From a checkpoint of a small transformer trained on Wikipedia.
Architecture: RMSNorm before each block, no biases in attention or MLP, untied embeddings.
Training: a variant of SOAP for these matrices, 4853 steps.
Each number is 500 + 50 x the weight over its row's rms, rounded and kept within 0 to 999. Layers, rows and columns count from 0. Numbers have three digits each. The size before them is the row's rms in percent of the matrix's.

# layer 7 attention value, 128x128, rms 0.19, rows 61-63, columns 0-127
108:463470509465491549430585459501454427560473499559512508523596548494491492494524399412560463528482499477538413459549536472447503589499498445426499564450514484480540453520467438562511493384531444528475522550477441459481520513527510567507556519407624397477463533493490525557491475464524539383350542492464443459464504483467532543402471445532543430486508514499535428380413548432522506487538
103:496418482424532520439544573645474451651459514487454463442535488450502468518500493503543465486513531442553446470486581490556507521466623562420418527433429501456573513515502580488488417453474438436502576482440452473437534515568487462408472435500504518581510490504539480537440483429480476476454474495484571519404456608520511492523569403455488461483536467530578514442579518488539489477454
105:485427470435451513538476481542486519513525512398573419508481534433520519485471392544512443459491520504460482551578450466533490477557498538539472429537483579442542517431571493477466451558531469488502476443562524561559567495540419555564532514510536557575567476418585442585589535501561478553531526567627537554407457521375421445468481571526602518531472548506522516470422491433493488532473
# layer 7 attention output (transposed), 128x128, rms 0.18, rows 61-63, columns 0-127
098:487524474507417449616453548439587457462480536562520505472602589498578529554497501591505515496601573518552496464497452507521518535454500421621583472457457594614528505387573559489439465587471520482430473482520520500503528446513531489471437556507485418504514507541500568509517419523523441598567516493507463474483550555492581503541507481525531475429425475405495497503465451585502582514495
104:528547431575526486566491496499521536408488551534448409436494391548567521438527459492510485474504574481423468493493426492458477609443417497512473475498483520562584566462524513458506606532638524454553499467483467544553420501477513494661499452538466463508559452507537449500503531538577449548565549539444536514512497532513478510535554520467599507471476512468481537590520519375520565431580
107:545525459404535469562509533430474601496506509470319515512465532501491514556621472519508570485488452513489450501511479486500498458456476480461457574480441499543431516463520541512427487514541611498541513478479550461431527474481540423470378498345444468591412519540529467464440478477455545460516488462569460451553489550556454517550471416434483512555535362528514463517466557445451482519507
# layer 7 attention query, 128x128, rms 0.181, rows 64-86, columns 0-127
081:458566439471467421449546510504532469437429581526467495467481462522556475454552398437596470463607519500529568518497448507553492490502476489503434519572518500475475504510518548560439472492559563476433539495467513563463530462389506550540486533489478576444522426535344469471499459469602441459541509411491406507540533608523515506531568567439513483539464405422523478524499442466515454404408
071:475602567520499464596547488453483465585556503477492581490471505482473389423496542453492559513551469517535636443502572480542379436539489565594489550520473385492491453501506512543469481495508395468592491494489516394493510501471552417558461539524440507472557366423465515493515505562469494417490399489475450508471465502576509540479464500513603444492461429416512459495520503490483519536500
080:490528532416461541453540490549542513531510429545414498367506493570461543497477481482617436489419459471484554548470568576517510436578522520508528621471544548545568441477568438443551588438425483517529419457493481572502521457572474554460486504524439515569457522567537583573513458541451544568507406493474459565508553419484515532432590509534463492568528469497462492450565451551465564468482
079:454525446504457533534580495515518484406486502622456541475530489476635528444559549546505519490503398467434472516429535473529578493526498438443499513523591524534455507436472564525475481448521537527548491599533492552556537543517499493510480556425529544491572529499547531543573392536478492476480570445547387541447427477551433508509472475508529506487402515562483554569565583322539526488483
092:454477546430517500479544452502503452466420487585368488542546497512446489457529522478549491466469480474470539455544592491464410561514513432444501506552537510486483497443559531446499517484535448510608414529515481492502586541508441474374511539518513523483505454480455587510501551513403416547586547488600513521508475464451480533611641486536447514562504548520399563491541405448505484504379
093:513472478548409506535468465489556537517519480491532478550493561535507491545418548604453640541415564493608493434562438482462440581557495505491551538514437499448516442604494525481510492466411500407385542456475490485483523534562586482523518391506503445540426499541530481449535523491481533443425443524442519473457482472349480523452467556434497414449571503548523411488463503476482499460545
090:498518479600532479458424524479533479463501434424502565546463527463510494536477522501461483484558473433499607348472536498430445465515528544490490534517575368444564520551476532438502437460545464467508501446456577475544542443526452475435492446418443396417484542571463545508496470498431537522626497544551571461492518538441506532468505496483485574479499612473526384435490381524512470539492
104:513532497500506521493551520540476540468517477523578570462451548499502444481435485499535520444600461476563502558519484554521510418468472557397507515490499424509427555561410483528443449481504584566500508563537442580480435445504447474446457456480559600559569544467444522492540576511430539457415548560393611526481531474496583455420448582485495539433505425572538423433576576469441465517492
081:494504624491425488477627480500490453513530496492547515411506583507503595412594524516545581511536576466447474523505466508518528604484583582490541525546501512471435463531559510523593587555501442440517510487526464510576572459450530533481464515463452505465434469485460541553547501625480533569497432501512423474510558513434451489527488437519462528418528478448419555430452521571495574615523
098:531494466388500491509527512464426489502393446511462432488512458499450513476500445556552442549502484562505481464426470528493564471489441453561451580451542345491530347468588516595498505544434422496497485557568482553637448483480537502512518513488541517462513519543466453517478467472438478433389473570477536538539498496473519528538551571496509556538481521392464525620498586475498524536566
092:485538521547545605514489542489597506415393545546346525495548532513536477545510558496386476543468412543493591403496553514423458524537539458575529502502527546487516554504499498487532486476400436476454607402488528510517512512433425473432423468522492495547522512521505513517501533556416513549583526458489520492450507516376473566586499518485513612495525580530499445560536477497494454425525
096:485460505589464450521480453504521566504405496529426583501441502455495448452516547455438655469538553422413555500518504476440510476545493413537482492491477525574455532506528455534437461476549483519549485550448545570449586464431483450572578567528484470472418483504630449403445457611487514505442478447437452582514506508513523429511566509510539568499556555556452481496446407485462527447537
096:437524495497566511475483539540431469490590483554497505442418320568434553411500539425434477482467507474463538559484460489524534437550509503443609450507546510490411486512578524440538541479492497524554550605527513542494520515523487508478547491428479523481533487573466598536522532481492495450439519508495450527555520567418531498424541439441482502527521568514537593510520450417409621531383
102:435541517488503457439506452553464476535466493452512468513441482462507549575561561452527590531544547518494510425521450523439569486465545555534510510528537550593517495502501442555558481496397525383532428564496490407456507514557462449527447506524566540445448528489480440467478447604591481482453530549463323511468505495451544472391497528513558502450531519552380384504513445498493604487531
117:523495418587503554550385517538440529473536549506527518487481450563403456475392505467493523442512527473475514507535435505595484496481530479460525358510475397501503584416483535517502475535607475490427484489413470474463433528449481486543499523478485531540526448512534575591539587433503501465483559510497560443505523517574471525483534568565498388507527448454562562530480519469468594345462
083:526478542471481459445490566525457581456545507501418468466437442458550562524458465473425465459593587496445569509545569551481527524518573571569496489400536547540608467470528521406522545452568450557575438522474429481527419400513495524505488497551589449542610441512501386472459500547523376486510396441470549528487479500527542479525509568498477437448446544526452497553523506452550508488451
078:538484472483557411483402372477405502489412536525482406556494560555488425626582585481501524451462560484565554469481560502513555459562477485444489527489493504472540556539523474429481503543468554520559447443590517504487583549529544513621534507517476569526459439437526484495417517446512478472527457378584515435573490408549542497538504508533446470525481429504419561523456546520514477485463
082:550424471450494519603455449487473529513522496511516553475542366433485516492499521562502454468429497453550507387507484473455503502540507453524463468450534446444497488457409474525464551566428571498462462613434475520363473491459450498580513425489456556408432483550542459550509530397501520524487599545567479424556505530590412551524544549463563468567470496470455572590564510497482522474540
078:473407612455480567475565496485438381564535531455520468418525489469492488461518491517551454480527558515447440512553546494506492582490499517534545492511523485550504432510525526533497451518447484542593504457467422555412433446479593482424472521454414501557510513484463428549478591594461479491545490501399492618586494431498534496478445519531516514462518400431490439486539657479470593531525
099:471503556459450519387560451445552451545562530543493532376534477416366469401555496497550431502443454488467454539405466581526482475495521499486412463513547543449472524431487528490536555504456492501528451547476434480457490429396506466541480494526507574495511511507491528665479435517580468457495480385513531519504552463475467555458538505559443516469483398480474464460445577501399489557497
102:510516516578581542476499502448418549474459523396611493542534419493454434528541546473478486520547494521518471559595425505542465480521535543518523446503459459466505515512444511483481496528554556522451519385456423461412478488462517444489521496505377490551514463475462489494507535412537585481548520638484648408505488524457503498409481504449541531364443452595502499532453495539567542555518
093:566434470593487518550444512472483609538534581592508503620485491554540576562510587478494514487477549522500477589521512505505541467478465456437544560468571531436549509518429502465485460472574499505458499451529574450451456460502524473495480612452571438404567547519544420388459445539427468484494421519438530526444434565581542505567507512522493549546524535506420608458524496432529491424471
098:355527443562482509525577585430512422448451447450546552489498426563666490560524521430427458426467421537537527509543506460496548568456512436508560498470488444509509515482512468495426338481551499543483518566475558487583550537464511466532516460533464410543457512519537484464470483460515575465490522489536529433446448531579473568524438498476562581565517527548527487502560424452499472468542
# layer 7 attention key, 128x128, rms 0.193, rows 64-85, columns 0-127
060:491515545511437583588482470508545487551502450537488415441555510467612516477419583515530556528441496489474463398393446471510534603582483543500470464434476468528479540375461659561563511498507464631522524555508496477401507492500568464488543490520547453482495480518540484514441407547479486519500521519544457483455498436494609492496471453422446483463418486557512454413512488466477445458524
066:559497466439500460438547533577547557484508524456505490465530563543482532593472480632499507526445522565536447483562492451509624590466454429467484482447494554559511564497517506477501517478497459549465431392436429524480545435592397518451512445525511479496488564449492548481521385562567552496571472449550545489522549492480498496449555472516417528457397446569430491406486438502571408544456
078:502519440501504491555521496517589528502477467509508546515651517495464569518436519618472487533397556503452466497510467556515539399453538416461448536496501576538459485407520483522552523516495514420455544471527445536500484577421492525424523424470543505509501478468495593484376380454489455506425579538594540561556441553473444500478577508359486550495507533497493518433520457477503405512514
080:507490499517490405412465599644566473578598415482562497465493515458520590566490474438478566479466511562455484434492526518606440471455469495456548512557467507468472464486474470469509423500568503424433593453491544566530545499531489520500507502418520541394479593483609479434559468479504491497494497546468465522524498427555487451483538422497512523450504541555506479478560420466493411412614
092:551496544508511501492597483514524542447509578539458401430503536497457465503455441541465473502471564445494534474433566584514445588573565440537456411503483526563459550461461466499537500520509467424396505568582486470453488604469500542495528458480502595514507432497570601587500451527495464482497474356512436496512550398454495524474526503555550388540420447454520578532431514485506470569440
096:353443526496556498516482415530483468522506417404495531564612550382465622607437547513468507521484519508483582501464473527435430530533433523530543424522484519562526443554546502566506564513386417425521472491475572547499461496604485511514463504507536585501488520455485490479542481552461552495516538513493510504470562506462423523467400463496477477416570521524478455532547492458613482427487
096:554503484513640435367454510525516594566529561479512520505528534510501551540553449492514544453559523461446568450477472471522496507460455507534464558475612562468502547444619450423569467510590557457589591517541505503488493564514488423524547512513496543384513616577482509470556531462569494513547477494440384505480527515499489454546475500545579505503511516484487614445530466600516483458491
091:475444447554589538509540547488565596467420447504518418496569563568466522537531613549496571569497512540561374491521423549512465437426566487493539510520510547496487527479471444455487513457518463466507526454487455539533455440499509567524582488484568534386525431567467529421558515526454535540546527597461629465446599515546530527479578580425434516516485545472490472452495553483444467459552
083:556540489515453526555505464523380474443455498560526507502579466527573480439569525550478500450567604490456491484516465437446611498602501552460528538511596550537419515460587596433554462633490524523479541572538514528437446486500483516494496438549508478537494517486555489474524497553541422435408564448421508435446417514516528470477512438516553506432538564484418532527558476550537607537450
090:452534529413564509529452551563550481524502513440479402533551401419480446432498465468546497543507490573457549468535559574474518483483546488553445548569476518489484488509517387496595512471504451503485505518462428445417426443446436465495555472539486472445416447452565524564581583447556452455363560547473574453512464506424446503588546537458531477529537558405565524466481546449437450509502
089:491504502539519514528508509445599464528504509500450554541525456499498520569456578544439582444505470483444518540622502519543440466470547484563544436587517534456546471520524544538597538486470457450458531512551538451473519512460460505422555531528484449607495510512528565408475517535563521408483544513495450535509568563392559451559596422518347498515630487522461591492535513515468401565483
089:476446457490430473479500502508444528512527414517484532514506482510502501590449548493512596475484492430439461472420570518506507548419460408496467558484533544535486482495455462585526527470407506508513567496558585452552439523524470446582490593558492438607554512535557513523413491466505362533553501490619423466489453449593539616462548513542465509557497497509444563584510474557517497380536
091:442485425497530423513480472452483544406438464527557546438492490500469514541509498529506567466557523493577525522543540408420358549516567552460477519477520455492458545529603501527450471507550508480470572521490480452520612514405412426471539457476430420549607546478503478532528483564492490515379512517415451430539401440488500509576456569547627520526489446460505507532469504562500561462468
095:524458478441464534521472511501457531526545513543537554523452302528447525504456530529440537457582543528469504395454553468494514400540455516567534463475493580545512460503441537489518530466493519514496492576547567470430458547596444573542539533568542545541571575514525464509525435600550406527465428449432412506530542466483522460435529438550555538533561524545511441477493463465524633445486
101:379474508519381489409457496443493530422499543510468445470468622443379498513536490496526587477533446504580468503492488488474521516455481464456427492477535492446605486464403504469422508500599531479577510456446451464502589400523496511522519470480476476475548497512564484573484468459446501454519586429523484520551539441482530532486517611575423507579506475536393508534536579585573521518547
089:532511543476464501490446535448387460540533495553484574496571532471464417568458475475564475422523506464493507478536514534480509512499448468486415543502508448467494513528417416488538507471541563523464500498468506496444452403454481465438528539561449469407529587556499586470529528551498527532509397357469487584495529499464508574538559524464578367534568443543631547447489614485542584480522
073:463546486436530450461550633527491426438543509411518445547436515433543500474522555522499495606453454510485391473440561543500442452485442502501551488573524385474441554407435461393559514444541476543451571477500520586505564436562516472516490552458493525448531494557458509518441492529558561485487379496549432394473464474537519438483454539494572551455507467509515479516478439473480517510623
069:498543495506414504485527542517466437557463492528445464372518477511497484522548409546500527529539505555545547510428379494470519520502456433505473483438596473496534535534454493434427432468488383522504493582608489443577562442410542502532533516498471415339539514463476434470521570550548539513494442501534490478455524415535529536526486418399466539555517465405551559466547492548466531444539
078:498515444519516491535577470603474546611446497497581463363653456538475499523439469474473467450436483503477415488460476540493546497493540540455524564473460456514534487583458465594454514509503603484494538520455529490456496568572501490538532473497482498441600512510628515490504508436489585460502467484437570457482466490552506543437516511407516413453432502423510559473519580555542448406425
084:526546501552516523665527491496565431490564478533555479470448538500468395534448445479559495459452490479482524477569478503502534515532517514561499375471501444571517544502595488499502521532475521448473523494469415444485436568524519491595486516638416422587527455581528498521592609415497498515381521481424564503496463500495510469503435552410552484525513544504559494529480606488552551471493
094:560440543419455493477514499439523435489475475516474509496519504510477528476507446646474373525566551512508565550474481442468464478502478504486547539523611565473441472399443528484488481422492567487536384581586512494459597457457474488425522541497547562502518571441524535499492477514361453548466496451465470562536432467496457482578521535623449465580503445486483576519454512496391500565512
089:434451537487512425493506532498526421551550486540549445615524619491512488565420549564497474541497468547519549487522481468492446500461413416456501406459512533579488548526469488563439468474348492481479499426478531511431532495586587467493498535590504497529524436511488535505615529448589436470459524574521516514498559459462454466495515480423533397467454530570472436428553547536593465424478